Weights of a small GPT-style language model, trained from scratch on English Wikipedia.
Size: 3 heads of 32, vocabulary 640, 2.34M parameters.
Architecture: rotary positions, no biases in attention or MLP.
Training: a variant of Adam for these matrices, 84M tokens, 3468 steps.
Each number is 128 + 24 x the weight over its row's rms, rounded and kept within 0 to 255. Layers, rows and columns count from 0. The size above them is the row's rms in percent of the matrix's.

# layer 11 attention output (transposed), 96x96, rms 0.114, rows 42-63, columns 0-95
size [125 127 128 116 137  85 117 115 108 109 126 125 119 102 109 125 114 103 111 117 139 124]
[[146 151 165 130 134 147 146 170 107  92 113 166 148 150 130  90 151 128 144  92 140 108 138 133 154 122 148 112 100 124 159 129 123 116  95 106 123 154 139 156 149 107  98 110 116 185  76 139 168 145 114  91 112 123 144 143 146 168 158 130 138 145 100 116 101 141 127 131 142 141 115 135 121 113 163  89  78 101 126 147 148  96 124 146 143 145 132 121  80  92  82 150 148 128  98  98]
 [156 161 131 124 117 141 122 178 118  87 100 169 131 156 120 127 170 109 136 118 140 119 114 139 153 103 115 108 121 125 135 162 119 138 142 103 124 135 138 141 155 139 131 132 144 167 120 115 161  87 120  94  70 145 139 142 103 144 143 138 135 120 122 118 108  77  87 161 144 136 145 133  80 143 129  87  76  69 114 149 127 135 102 137 118 159 147 128  81 121 105 170 153 154 119 110]
 [128 133 139 127 141 207 124 160 117 166 125 112 143  85 119  96 154 145 174  90 135 134 115 118 118 117 135 117 131 173 130 174 155 162 152  87 102  92 144 162 142 159 126 148 147 104 170 113 103  68 150 105 152 145 130 136 141 128 149 121 143 133 124  90 118 164 110 111 162 146 163 155 138 130 130 113 161 148 128 149 113 118 117 138 131 112 112 154 137 141 162 121 166 124 110 115]
 [130 145 145 113 130 135 105 111  99 128 101 124  90 108 132 109 130 134  75 161 114 153  96 125 122 124 109  98 160 108 110 102 139 158 106 112 112 116 147  87  99 152 153 139 114 149 146 100 141 154 120 131 120 115 126 146  81 128 115 131 180 138  73  68 118 149 138 141 126 116 120 118 142 165 172 173 115 116 106  89 152 142 139 162  94  90 156 102  99 112 107 106 110 130 146  95]
 [150 123 109 137 138 141 164 107 140 121 134 128 112 148 135 165 119 155 144 122 124 126 120 117 132 106  74 146 106  82 150  94 104 165 122 155 186 180  79  80 107 132 126 100 140 165 152 126 122 141 135 127 144 137 125 107 161 114 129 117 110 143 143 129 143 112 109  91 114  88 123 123  95 120 133 146 103  93 159 141 113 149  94 159 158 132  85  72 155 112 120 124 105 122 118 168]
 [189  99 131 129 172  77 140 127 160 103 136 131 111 100 119 115 137 141 130 108  85 113 142 152 131 164 105 105 112 118 137  98  96 112  98 156 173 160  89 143 129 114 103 109 117 136 128 141 101 136 118 127 131 104 162 128 182 109 106 117  99 135 167 108 147 151 142 147  98  87 107 118  99  99 137 119 118 119 164 154 146 128 151 116 191 167  96 128 113 132 139 126 104 122 127 147]
 [134 140 155 116 142 120 138 118 120 150 128 150 123 123 121  51 124 133 134 131 135 141 139 157 137 186 133 155 108 171 124 128 106  52 113 113  98 131 134 190 126 147 118  99 103 119 122 115 104 120 109 130  92  93 171 121 182 137 128 155 118 143 141 122 102 181 131 160 126 130 113 133 103 159 103 151 134 153 144 105 137 137 127 120 151 170 104 140  97  93 117 126 149 120 122 105]
 [108 139 117 129  82  87 140 109 155 114 127 163 141 172 141  97  94 102 126 116 158 117 133 127 106 127 181 141 100 101 126 109 130 115 140 119 160 131 135 144 142  78 118 150 110 150 109 106 114 150 154 130  87 134 107 137 136 146 121 136  84 149 176 167 118 105 118 156  90 154  71 140 121 159  57 144 116 124 127 143 122 122 111 126  97 135 142 173 136 126 153 110 142 118 121 161]
 [127 104 101 128 134  92 144 109 118 195 121 125 105 126 150 127 116 112 175 180 124 114 170 135 126 149 119 171 117 114  91 118 114 182 101 130 117 135 123  85 121 132 198 120 132 108 129 157 140 119  96 155 132 144 167 153 134 131 122 110 119 122  82 100 131  88 129 139 111 117 120 113 158 155 122 125 159 144 132  94 147 154 114 145 124 140 145  90 125 154 145 118 112 189 129 124]
 [137 153 101 140 116 141  95 133 132 130 116 152  93 116 142 173 165 117 128 147 140 128 126 106 163 110 102 138 170  91 112 157 125 128 132 146 119 154 158  95  83 168 155 101 124 141 110 120 174 110 145  97 118 106  97 124  96 128  97 165 164 104 117 108  94  92  91 138 130 115 148 105  89  90 155  77  98 127 113 132 123 131 107 156 119 130  96  80 135 124  96 142 131 121 155 129]
 [153 115 138 119 110 132 134 116 128 108 157 159 128 117 136 136 154  49 110 159  98 125 160 137 104 102 127 155 147 128 136 161 128 141 133 112 177 138 112 192 149  82 110  82 158 136 117 142 131 132 122 118 159 118 138 144 143 101  88 134 143 103 130 134 119  63 137 129 186 139 140 112 132 153  92 142 150  99 157 167 128 166 121 127 128 104 124 156 145 116  94 120 128 129 113 121]
 [130 133 107 112 137 104 115  96 103 161  91 126 142 152 133 134 111 152 160  76  98  98 103 135 125 130 152 109 114 148 137 126 129 136  81  95 119 142 140 117 121 138 153 177 108 105 120 125 157 126  86 125 119 168 157 134 100 177 163 110 129 132 100  92 159 102 143 105 126  91  62 142 182 113 150 107  88 115 129 153 128 126 120 138 117 121 136  90 136 133 123  89 146 128 143 161]
 [144  86 152 111 167 136 134  83 115 136 104 104 166 102 125 169 144 167 128  70 102 126  76 129 107 113 106  85 112 152 136 103  92 140 109 121 171 141 104 110 107 104 121 136 126 106 134 115 129 123 137 142 137 168 168 125 124 119 151 107 104 131 124  99 154 145 161  79 130 121  92 126 150 131 159 121 104 115 152 149 114 111 160 110 161 120 137  97 121 141  88  90  98 119 108 126]
 [125 146 120 133 120 168  79 155 107 111 138 167 131 122 123 125 145 112 109 125 138 140 111 107 158  99 150 111 150 123 125 158 139 135 153 107  91 103 152 131 120 148 151 142 136 152  88 125 159  77 111 117  80 124 100 121  91 175 134 176 148 116  77  85 112 149 107 166 122 149 158 134 108 121 117 108  84 134  76 131 130 113 120 138 102 109 161 115 124 130  87 138 158 120 132  91]
 [146 111 158 151 153  92 143 130 138  72 120 117 154 166 115 121  96 157 121  84 109 148 124 156 118 142 147 119 103 161 140 133 157 110 126 121 158 140 101 153 152  74  79 146 149 126 132 146  82 149 122 124 119 169 154 110 158 130 134 110  99 141 168 141 167 141 156 115 157 109 135 162 128 109 119 154 128  68 137 153 101 127 121  87 129 154 153 164 106 134 135 152 128 117 105 142]
 [ 95 161 144 177 117 155 147 156 123 121 181 131 150 112 120  77  97 148 141 123 157 154 145 130 117 149 127 112 113 142 163 123 118 111 157  95 143  99 136 120 120 118 130 119 141 118 137 153 146 139 104 131 133 168 126 128 143 132 190 161 117 135 117 161 147 184 146 139 138 141 172 117  89  79 118 125 152 133 111  90 134  93 110 136 142 163 100 111 134 181 102 117 148 163 122 112]
 [121 118 118 119 132 140 104  84 150 107 138  64 136 112 136 150 130  93 108 144  77 135 124 144 104 161 156 118 154 173 138 162 120 114 132 119 113 129 137 152  98 112 111 123 143  68 148 119 112 179 145 132 148 145 123 132  96 131  95 121 162 107 126 156 133 116 162 104 177 107 126 129 173 103 146 143 159  98 138 145 134 105 151 122 124  94 131 158 133 123 114  82 120 100 142 178]
 [183 105 171 164 152 109 144 137 150 124 137 142 140 169 132  98  93 157 118 115  90 142 153 149 119 126 120 137 112 106 111 136 125 115 103 123 165 144 113 168 132  84  98 121 134 112 114 136  85 160 131 137 162 119 156 126 175 128 110 116  93 151 136 115 145 153 121  86 122  84 120 131 140 120  79 143 139  68 170 160 132 119 124 104 118 128 118 107  83 135 104 109 108 112  96 124]
 [140  90 167 144 130 102 133  79 128 114 159 113 138 106 139  81 101 105  82 120 110 168 130 145  79 154 127 108 130 131 107 109 157 108 112  88 117 149 125 129 116  80 124 159 159 114 118 127  99 173 142 156 157 143 102 149 127 156  95 106 117 124 141 121 138 167 138 126 116 142 131 160 143 170 117 150 120 114 140 120 112  76 129 129 110 115 143 188 110  92 131 107 103 138 158 148]
 [105 128 100 138 129 136 163 112 125 152 172 134  90 130 106  90 142  89 117 204 126 133 168 146 125 144 113 167 115 174 154 162 140 122 134 136 126 133 140 141 154 135 124  96 136 107 131 140 102 146 107 152 166 131 105 128 160 138 126 122 173  99 112 144 134 158 119 132 145 128 148 110 135 160  95 167  86 142 107 107  97 133  94 165 133 153 102 104 188 138 115 100 135 143 138 123]
 [165 122 132 127 146 122 123 123 153 156  74 126  89 134 128 140 127 147 134 153  99 118 101 127 130 183 107 159 115 168  96 189 169 104 113 129  88 132 159 149 116 148 165 125  93 117 128 114  75 139 172 101 147  92 127 137 161 152  98 110 128 108 136  99  99 159  98 111 123  99 107 118 129 140 134  99 129  89 127 147 129 136 121 135 103 130  85 104 105 122 138 157 143 119 151 104]
 [119 173 134 113 121 143 164 155 148  87 114 108 131 113 122 101 109 123 137 140 171 151 143 131 131 146 102 107 140 118 152 141 107  68 149 128 158 164 167 136 129 146  87 113 165 136 176 128 158 115 162 130 148 162  98 142  84  88 112 138 127 103 132 160 119 133  91 131 168 144 141 144  78 132 109 102 110  96 127 102 109 121 130 145 113 169 103 145 125 136  92 125 124 165 135 159]]
# layer 11 attention value, 96x96, rms 0.0859, rows 43-63, columns 0-95
size [128 130 112 140  79 108 115 103 104 127 122 118  99 103 131 114  97 106 118 136 123]
[[115 163 111 149 189 148 114 130 121 117 119 128 155 126 118 113  95 102 122 118 103 131  77 106 106 114 133 148 151 119 139 103 143 172 103 125  81 144 138 127  89 145 115 130 151 167 183 180 122 125 126 152 148 139 155 117 126  83 159 138 115 131 147  95 134 143 134 145 126  97 153 139 126 175 126  88 111 150 164  86  85 132 151 129 149 126 102 125 143 114  87 104 125 105 104 105]
 [142 180 128 149 112 115 137  91 171 123 133  93 138 142 136 110 129 113  99 114 144 142 138 110  77 117 101 142 167 130 148 131 140 112 126 153 147  87 116 136 181 187 142 124 128 128  88 140 130 140 105 129 117 160 147 161 142 135 163 141 178 139  92  92 123 132 109 119 140 106 166 182 142 121 146 125 124  75 148 140 123 150 128 126 155  97 154 115 136 129 181 124 108 102 120 127]
 [112 143 130 140 128 153 129 134 125  92 103 161 132 165 154 140 100 137 181 179 110 111 128 161 123 106 122 149 107 114 112 124 160 115 128 114 157 153  96  80 148 146 131 153 145 132 138  97 117 143 126  87 163 130 148 122 121 139 156  93 139 140 134 131 100 131 123 121 186 134 129  94 181 130  72 147 112 100 124 107 135 111 155 136  90 154 150  86 108 165 121 150 160 159 147 108]
 [139 116 128 156 141 165 120 125  93 149 106 152 158 118 106 151 140 105 128 122 108  93 120 119 121 121 149 129 148 146 115 148 112 119 134 131 100 183 161 127 107 107 126 150 150 152 103 103  94  70 143 158 141 106 154  82 150 126 125 118 147 131  83 181 127 164 136 142 139 162 112 166 117 112 191 137 189 161 118 128 121 145 115 120 125 160 104 138 144 131 123 152 113 172 149 121]
 [141 104 145 134 132 100 133 156 139 122 116 120 166  87 132 146 139 109 146 116 162 106 112 108 179 126 153 101 109 118 108 156 100 117  84 135  73 146 133 124 100 100 110 103 114 139 148  96 118 131 121 146 130 113 107  96 149 108 120 139 135 108 139 178 132 128 124 147  98 166 108 171  87 119 138 138 124 131 138 126 148 164 119 145 158 153 127 160 127 146  79  80 111 146 196 162]
 [148  97 140  96  81 122 118  89 143 125 165 135 111  91 133 139 116  95 165 131 128 140 141 118 130 117 133 123 133 139 104 134 133 135 104 107  87 119 118  93 127 163 130 119 109 163 107 183 116 147  94 125  91 117 103 180  92 116 116 171 115 101 145 137 167 162 136 153  96 101 149  89 121 132  90 135  98 108 158 140 176 166 122 181 138 158 129 118 116 129 124  99 121 129 135 132]
 [140 100 109 104 119  99 147 108 126  93 115 129 117 101 117  79 152 138  74 131  79  97 128 156 142 139  78 134 140 146 157 133 170 163 102 126 111 102 130 102 119  93 132 138 148 113 160 122 112 116 131 146  79 122 130 146  83 134 111 131  70 100 162 126 161 132 147 141  95 140 135  79 149 132 144 116 133 186 136 148 116 119 110 136 141 120  90 156 129 106 152 112 132 120 135 155]
 [122  98 122 143 109 124 147 163 118 151 139  91 111 135 121 137  99 165 108 108 111 140 150 138 155 112 145 123 144 107 106 102  85 135 135 129 145 122 104 135 162  78 120 173 107 176 110 118 131 162 148 121  99 135  99 109 159 142 109  88 128 180 107 166 128 129 154 120 119 170 126 158 119 144  89 108 148 141 163 122 144  90  99 154 121 164 178 122 136 124 126 131 121 188 125 103]
 [ 91 159 109 135 151 152 117 147 115 166 128 136 112 166  74 148 108  98  94 176 128 121 111  86 149 113 158 142  93 144 106 139 114  85 148 130 133 156 145 108 122 142 131 120 180 136 142  91 135  89 126  94 182 120 104 115 154 126 148 128 150 132 124 125 109 129 122 174 145 128 140 127  97 147 146  86 133 144 151  97 123 143 153 100  94 160 130 115 126 138  99 142 131 109  74 109]
 [120 134  83 154 113 168 146  99 149 134 122 102  99 149 148 123 122 120 109 122 114 117 161 114 178 127 177 107 150 115 123 145  95 135 119 150 111 147 149 124 119  99 138 106 171 160 148 169 199 140 138 148 151 151 135  86 121 114 166 125 111 121 151 110 121  74 107 128  89 110 104 125 157 106 123 147 166 137 155 123 125 128  88 130 141 107  78 145 132  92 112 135 114 143 126 104]
 [131 129 125 130 109 119 121 134 129 112 107 140 158 109 104 165 113 186  79 165 104  87 109 115  65 129 135 128 129  68 106 122 151 112 143 123 166  88 101 136 125 114 111 143 108 137 131 129  95 147 114 122  92 121 139 109 129 135  69 117 146  89 110 130 153 123 111 110 164 145 131 128 111 149 132 103 119 133 141  56 128 108 141 125 156 132  92  89 144 102 125 138 130 138 169 148]
 [144 152 129 146 112 119 151 109 130 107 134 158 223 121 134 169 139 146 127 128 103 112 106 116 121 133 148 115 143 108 142 124 102 115 123 143 122 140  94 164 119 132 149 102  98 117 134  98 102 124 146 152 150 120 162  88 113 124  86 119 159 158  83 120 114 125 113 119 165 140  99 144 129 144 146 173 153 100 118  84 166 132 165 114 145 125  91 102 150 123 141 132 157 150 176 151]
 [100 155 122  88 158 118 118 139 136 131 163 147 138 124 123 101 109 122 110 147 152 147  85  98 109 134 104 132 121 119 122 121 127 111 121 114 118 137  99 104 152 159 142 119 171 139 170 134 158 152 108  88 145 133 176 169 126  98 148 121 150 119 150  90 144 124 132 165 163  64 158 102 168 124 105  90 111 113 135  93  98 112 181  90 116 140 148 114 126 144 150 150 128  97 104 123]
 [169 148 150 141 152 114 127 142 124 100 108 141 155  99 176 146 127 140 111 107 149 134 110 138  97 154 133  93 122 139 154 111 131 171  95 129  96 125 144 175 110 131  94 123 123 107 153 167 114 126 104 198 142 150 133 125 128 110 106 153 112  87 143 116 165 113 144 113 119 112 128 152 115 114 141 170 119 170 108 117  98 130  86 151 151 101  92 132 140  82 112  95 120 164 158 136]
 [143 112 153 103 142 121 111 132 166 135 152 143 128 105 121 136 129 132 140  44 160 184  97 148 116 122 142 105 136 143 163 152 104 140 164 111 136 177 146 143 126 165 159 129 123 142 107 150  96 111  85 113 119 121 149 161 148 123  94 117 159 132 142 112 118 145 130 113 132 134 170 122 107 113  88 128 141 148 134 146 110 158 115 138 142 136 123 149 128 169 210 113 113 118 106 120]
 [129 162 129 107  98 113 126 100 122 121 120 125 125 143 148 187 180 160 135 144 155 103 165 141 105 129 128 106 114 114 130 142 147  80 168 128 151 125 111 164 130 141 104  93 111  79 103 129 167 115 119  97 164 163 138  83 129 147 139 125 110  91 137  52 101  81 113 123 119 119 109 129 135 108 100 130 124 135 125 124 157 138  96 124 115  99  87 112 125  99 136 146 138 142 136 110]
 [149  99 117 110 125 138 137 129 169  96 137 137 127 129 148 161 143 153 116 110 145  93 136 138 173 126 145  85 140 122 132 130  89 136  78 121 103 154 117 127 105 100 111 142 124 134 148 167 141 110 127 142 143 108 107 162 136  96 126 131 153 111 105 135 141 123 132 118 141 100 145 148 145 122 176 172 125 188 100 105 150 161  69 128 159 129  94 144 127  80 126 111 113 192 152 147]
 [166 110 110 102 130  91 149 145 134  95  94 137 129 131 164 136 110 130 111 121 140 120 167 202 100 133 104 126 124 100 143 151 157 107 120 103 121 144  59 140 156 130 177 124 147  78 156 113 121 151 135  92 130 151 124 152 127 150 134 126 124  91 132 121 127 134 133 108  72 102 119 111 170 126  95 158 133 133 103 132 131 107 148 129  86 118 123 157 118  95 127 126 125 178 140 141]
 [126 105 144 123 114 130 139  81 150 145 135 134  93 105 114 160 142 132 196 109 155 159 188 128 107 139 137 128 144 153 127 142 149 123 154  98 114 141 139 116 161  92 137 141 153 160  81 154 154 143 108  94 139 109 133 130 140 175 155 108 140 117 150 154 127 129 118 135  74 113 171 119 147 113 116 125 124 110 147 141 130 154 131 175 131 155 132 143 141 105 102 171  77 161 123  99]
 [142 171 131 122 107 146 140 121 138 129 119  95 106 151 139 165 132 133 150 167  98 136 191 103 100 118 127 118  87 152  93 105 161  92  73 110 121  91 103 106 126 157 132 136 119 129 128 165 130 143 127 111 158 116  74 154 139 165 138 138 134 126 127 121 120 158 125 141 151 121 139 155 105 147 181  99  84 156 172 115 148 161 135 122  99 164 135 111 122 112 103 130  92 137 115 132]
 [131 130 119 141 148 120 113 128 151 157 109 182 134 130 106 152  92  90 125  92 126 108 125 157 103 121 167 132 147 150 181 150 157 149 159  99 108 144 174 128  93 132 149 115  90 158 106 140 126  87 141 106 181 149 129 139  94 159 161 129 114 138 133  91 101 184 119 129  99  97 133 128 110 119 119 109  95 135 133 134 106 137 115 146 140 122 135 148 132 109 143  85 168 103  94 110]]
# layer 11 attention query, 96x96, rms 0.0968, rows 64-78, columns 0-95
size [116 107 110 106  96 108 113  96  88  89  76 102 103 100  65]
[[175 151 113 155 134 156 133  96 109 106 116 128 127 112 125 146  86 168 150 153 132 188 126 174 146 138 119 116 117  93 143 113 161 113 161 134 194 139 136 125 130 109 156 125 173 138 109 125 104 154 106 120 110 136 101 131 131 137 114 100 131 130 131 147 133 182  74 128 100 107 120 143 121 104 137 173 127 142 128 129 135 132  99 116 170 103 137 106 113 105 155 139  92 153 176 142]
 [147 126 137 155 127 110 111 135 137 113 162 132 131 121  98 115 150 141  81 156 128 145 125 126 130 122 139  93  60 177 118 159  91 151 134 102 130 175  77 165 145 126 134 138 120 146 113 134 105 120 139 170 144 101 138 135 119 126  85 145 157 119 112  89 102 163 152 103 120 112 103 161 123 126 126 156 106 140 108 143 149  47 132 111  90 117 156 126 129 118 137 126 104 113  98 150]
 [109 121 172 107 119 106 107 130 133 144 145 132  93 170 138  97 148 106 104 122 126  88  83 107 113 121 153 151 132 165 134 158 119 132  93 169  60 104  94 163 159 139  93 123 105 120 170 112 135 133 136 112 165 113 141 138 120 152 137 176 125 125  98 104 123  90 162 118 142 128 150 147 154 158 153 113 120 128 123 162 154 126 149 107 103 106 137 151 133 139  95 118 166 158  97 125]
 [ 92 162 132 134 154 128 101 113 107 144  67  99 104 171 134 129 138 133 130 119 111 120 144  89 138 102 131 179 148 133 114 157 133 107 129 139 148  93 126 106 133  80 114 139 108 105 178 117 141  69 130  93 138 116 147 140 105 128 171  80 127 166 103 111 133  91 119 104 141 134 122 107 153 162 125 108 141 121 116 121 154 180 171 135 119 106 137 114 135 102  99 140 153 138 116 106]
 [ 91 117 167  92 106 126  85 168 140 161 139 188  93 156 114 129 131 134 129 143 114  90 103 132 112 125 136 128 108 154 121 141 110 137  74 138  77 131 154 121 149 124  95  93  95 183 134 117 149 108 126 125 138 140 130 118  94 139  83 170 123 124 162 136 149 118 173 116 134 170 138  97 152 126 146 116 119 122  98 144 119 116 173 142 119 144 105 145 156 106 119 123 162 126 113 144]
 [ 82 147 136  91 124 117 119 150 116 166 118 118 137 138 147 142 100 126 140 142 114 143 144 112 164  96 138 183 135 140 108 145 145 149 109 155 133 131 172 152 152 137 112 121 103 115 185 129 187  83 107 106 100 121 134 133 102 143 182 116 157 138 110 150 129  99 146 128 117 158 150 122 162 147 116 126 139 143  95 147 143 163 166 165 131 108 150 112 145 137 113 177 127 116  82 102]
 [164 117 103 145 135 119 139  79 181 117 129 146 144 101  97  99 116 113 100 110 100 117 102 134 112 182 150  95  99 160 111 126  84  84 156 109 140 107 118  73 102 148 131 152 133 111 110 133  85 154 112 136 153 127 127 153 127 127 106 120 101 115 133 111 131 152 142 152 146 111 157 146 110 134 153 128 134 159 145  82 106 121 106 112 170 159 126 179 142 106 148 114 142 156 156 147]
 [ 90 151 162 141 127 134 134  56 108 150 152 141 104 124 162 130 144 105 147  92 128 124  86 134 129 132 153 105 125 161 152 129 136 130 117 113  89 137 113 130 143 152 148 110 110 143 114 120 105 149 159 123 153 118  97 137 173 127 105 148  84  76 186 143 113 116 166 120 105 155 164 133 101 147 135 118 104 104 133  92 165 133 117  76 131 133 142 135 161 138 124 127 156 102 133 166]
 [164 130  89 170 140  81 161 119 120 124 129 108 128  97  97 155 100 123 136 138 121 140 130 139 112 178 119  97 138 112 170  85 118  81 157 117 153 153 147 120 114 133 176 164 172 129 118 137 162 148 120 114 141 131 148 115 142 153 121  90 111 140 125 132 134 156  85 176 123 102 109 140  81 118 112 153 140 151 141 132 129 137 114 156 120 144 125  94  84 114  94 119 135 130 179 139]
 [ 97 159 137 114  97 115 148  61 122 148  77 139 137 155 139 155 101 131 116 137  88 169 122 106 139 147 138 112 114 179 109 141 120 181 129 146 125 115 161 107 128 166 118  93 127 174 117 138 133 162 150 168 123 131 103 139 155 133  93 126 100 102 157 151 110 115 158 118 121 136 145 134 160 131 124 106 132 112 139 102 131 116 134 100 154 133 133 158 175 106 117 185 142 110 144 153]
 [ 91 123 163  72  83 173 129 113 117 140  95 141 130 107 160 122 117 129 136 114 122 141 111 126 125 108 130 145 115 157 119 175 135 193 110 130  96 126 119 136 160 135 101 117 103 159 134 125 147 131 150 176 134 144 140 149 125 108 126 149 128 109 134 120 105 131 167  81 120 148 153 124 185 128 136  93 148  86 145 147 151 104 125 126 139 118 117 187 163 125 164 148 144  86 133 121]
 [ 94 154 133  93 134 177  75 157 162 149 127 133  82 122 125 114 169 151 166 143 167 111 101 132 113 108 113 169 111 118 127 134 125 123  86 126 115 127 147 144 124 100  86 115 100 155 108 126 101 118 113 136 150 116 121 136  82 121 131 167 146 150 116 137 109  86 151 110 139 167 124 102 190 111 147 122 103 107 156 120 127 157 165 108 153 110 111 141 146 121 154 156 133 151 127  99]
 [ 78 131 141 102 147 147  91 125  87 156 185 125 113 119 193 130 104 144 103 132 144 141 113 183 128 112 125 108 128 118 140 114 156 167 117 151 116 129 147 146 199 143 138 121 114 103 141 123  97  98 140 141  83  93 129 117 144 147 102 120  90 124 145 143 144 152 122 131 118 134  92 141  92  94  97 132 122 156 157 148 142 140 134 120  94 131 132 157 129 157  98 141 138 118 164 109]
 [123 104 172 116 129 163 103 139 127 139 119 129 109 152 138 104 110 127 106 123 131 152 122 152 139 128 132 147  88 180  98 205 124 160  86 150 104 161 148 115 130 136 118 117 135 132 103 127 143 140 125 132 123 143 129 135 117 112 116 194 155 138 143  90 131 116 155  99 134 168 174 131 166 147 156 113 161  94 149 138 155 138 121  95 124 133 104 177 162 110 173 136 131 105 108 139]
 [125 124  94 117 125  96 149 178 159 129 126 126 151 132  81 137 143 115 145 150 130 137 136 105 133 130 149 146 150  81 144  74 119  47 143 133 114 133  83 121 109  65 106 118 172 103 152 130 133 109  98  86 140 133 101 116  98 148 144 101 132 138 103 132 126 108 100 142 141 138 126 108 137 140 116 140 142 134 148 174 138 109 139 130 140 117 116  76 117 130 110 101 119 160 170 143]]
# layer 11 attention key, 96x96, rms 0.0966, rows 64-77, columns 0-95
size [118  99 112 100 115  93  98 119  81 107 101  70 110  96]
[[127 136 133 127 152 116 166 111 113 197  93 133 108 152 136 100 158  79 132  99 100 135 114 121 102 137 135  68 152 106 133 101 140 156 163 111 119 136 115 141 107 149 162 120  82 154 116 136 115 131 124 117 129  89  97 131 157 149 130  97 143 121 111 116 155 114 107 147  95 125 153 171 134 112 187 110 131 133 136 144 151 139 150 155 134 130 125 146 107 174 165 112 100 117 158 166]
 [145 134 130 174 145 111 180 120 176 181 108 137  95 116 137 131 155 129 111 112 124 131 126 150 109 138 158 118 136 151 121  99 181  84 163 156 151 148 139 143 127 156 169 149  86 132 145 101  94 130 152 129 122  94 127 124 149 142 154 125 148 120 138 148 115 155 111 163 145 116 156 127 120 148 157 131 149 149 177 145 138 115 119 111 109 166 147  95 139 157 117  94  90 168 143 161]
 [128 130 116 118 100 112  93 175 123  76 164 101 136  92 108 150 143 165 109 129 165 137 125 155 179 125 109 142  96 138 147 152 116 113 113 136 140 123 125  78 131  95  94 129 141  97 143 124 154 127 120 115 124 166 116 111 105 149 118 134  69 128 174 131 148 124 168  94 157 137 114 105 120 138  82 164 112 128  84 123 122 112 115 112 138 142 128 128 138 108  90 121 161 157 120  82]
 [133 181 131 124 113 147 120 117 107  84 121 121 158 135 109  75 131 132 145 161 113 117 118 107 133 132  91 111 125 118 146 184 100 131 103 115 127 107  75 165  86 121 104 111 141 134  91 149 180 147 136 152 154 146 140 118 142 153 124 142 115 139 121 126 123 146 144  93 100 138 126 153 161 117 114 175 131 131  89 128 141 146 167 133 122 106 161 141 112  92 167 178 177 126 140 133]
 [154 148 138 141  95 129 123 113 125  79 116 108 194 152 139 130 106 146 114 163 158 139 140  92 178 149  90 104 124 103 166 156  82  98  91 128 135 126 128 124 124 104  90 125 148 118 104 129 137 123 118 110 147 190 133 123 118 130 115 135  97 121 154 128 147 154 156  88  95 124 113 132 138 146  82 141 114 128  97  95 129 137 111 147 171 137 109 149 137  86 108 147 131 117 159 101]
 [159 163 133 127 111 172 140 120 163  91 114 146 145 146 122 103 135 136 175 138 118 125 131 124  93 136 125 108 111  74 145 149  97 117  95  90 111 138 104 167 102 116 136 121 136 174 101 116 123 107 122 168 154 136 162 131 131 130 131 129 120 177 140 145 166 149 127 115 123 154 114 158 109 102 149 159 159 146  92 125 101 145 173 124  90 114 136 142 117 114 165 192 155 152 136 127]
 [ 98 122 114 122 158 111  85 153 132 128 151  97 148 119 141 179 107 126 120 139 131 140 158 166 202 107 123 144 156 143 154 122 113 113 133 132 160 138 154 127 153 111  86 146 144  81 148 124 125 106 119  99  71 132  91 125 103 121 104 121 124 133 150 126 122 121 143 165 147 139 115  94 115 124  89 101 115 118 138  96 140 114  93  88 163 126 115 107 146 149  92 113 107  95 140  82]
 [116 118 144 118 113  97  78 155 109  83 142 130 155 163 155 114 126 157 130 146 133 142 104 118 175 139  83 163 138 143 183 121 115 120 105 127 145 122 114  99 162  85 140 145 171 127 117 136 157  88 100 125 123 178 120 143  96 135 103 159 114 103 131 167 169 142 137 109 130 156 114 129 139 136  84 130  80 105 137 132 151 119 127 158 151 106 113 149 157 156 123 132 135 134 119  88]
 [143  99 118 158 173  93 123 125 128 169 102 128 112 154 110 125 151 107 140 120 110  99 140 179 137 152 122 102 152 134 118  74 155 117 149 115 138 157 112 118 126 135 103 161 141  99 104  87 152 146 109 112 122  96 128 175 114 140 147  91 116 138 117 105 124  81  90 162 133  88 131 101 133 161 129 103 157 149 171 103 150 171 130 109 162 160 137 154 132 132 138  85 127 120 123 114]
 [148 119 142 128 111 114  77 161 119  71 122 124  99 137 168 137 105 182 152 102 151 117 162 124 149 130 117 158  94 122 141 125 151 164  81 162 167 124 120 128 139  97 126 135 157 116 119 133  96  81 106 137 134 151 129 164  84 106 124 152 112 135 135 143 186 140 131 105 151 149 123 134  90 124  91 168 114 141 124 125 112 142 140 156 107  84 111 141 159 141 144 146 105 111 116 126]
 [141 148 150  72  70 161 108 132 122  85 140 126 171 138 137 137 106 162 143 126 146 163 119  95 128 119 133 154  98  97 126 182 132 141 101 133 123 109 133 115 111 109 139  90 116 144 170 128  87  95 120 121 131 145 125  96 129 113  73 157 110 110 162 149 143 151 151 112 137 158  95 141 121  87 116 155  99 111  95 141 116 107 124 142 115  85 117 104 151 141 141 177 134 124 136 121]
 [100 146 106 119  98 167 110 116 123 128 106 139 175 140 109  93  85 125 101 145 126 158 143 125 131  99 182 155  90 129 124 195  96 116 129 146 123 147 139 150 122 134 159  77 116 175 123 131 120  95 106 141 103 118 109 106 124 136  90 126 135 127 105 147 107 160 157 115 137 173 137 129 136  93 157 135 104 119  96 150 115 130 159 133 106 121 115 121 133 126  85 173  90 131 158 135]
 [135 132 138 105  86 105 139 140  96  75 146 133 119 120 122  84 132 166 151 134 130 184 135 110 130 138 133 145 129 114 109 149 121 122 142  93 119 125 119 152  96 134 187 111 110 140  84 146 164 138 141 135 158 155 163 136 119 110 136 164 117 117 156 120 135 143 169 123  77 137 100 159 137 116 111 163 136 159  86 132 139  94 153 116  85 118 160 160 117 121 148 146 112 155 181 125]
 [123 173 147  89  75 166 120 113 123 136 142 126 169 141 151 146  96 152 120 126 142 170 113 127 145  92 147 165 136 146 143 155 178 143 121 128 124 133 145 113 135 125 150  95 107 142 167 131 110 133 110 132 139 166  85  92 130 122  91 168 101 119 168 124 165 174 148 103 146 167 122 131 135  82 115 143  98 106 100 155 141 129 119 125 116 125 105 144 117 187 112 143 133 126 143 120]]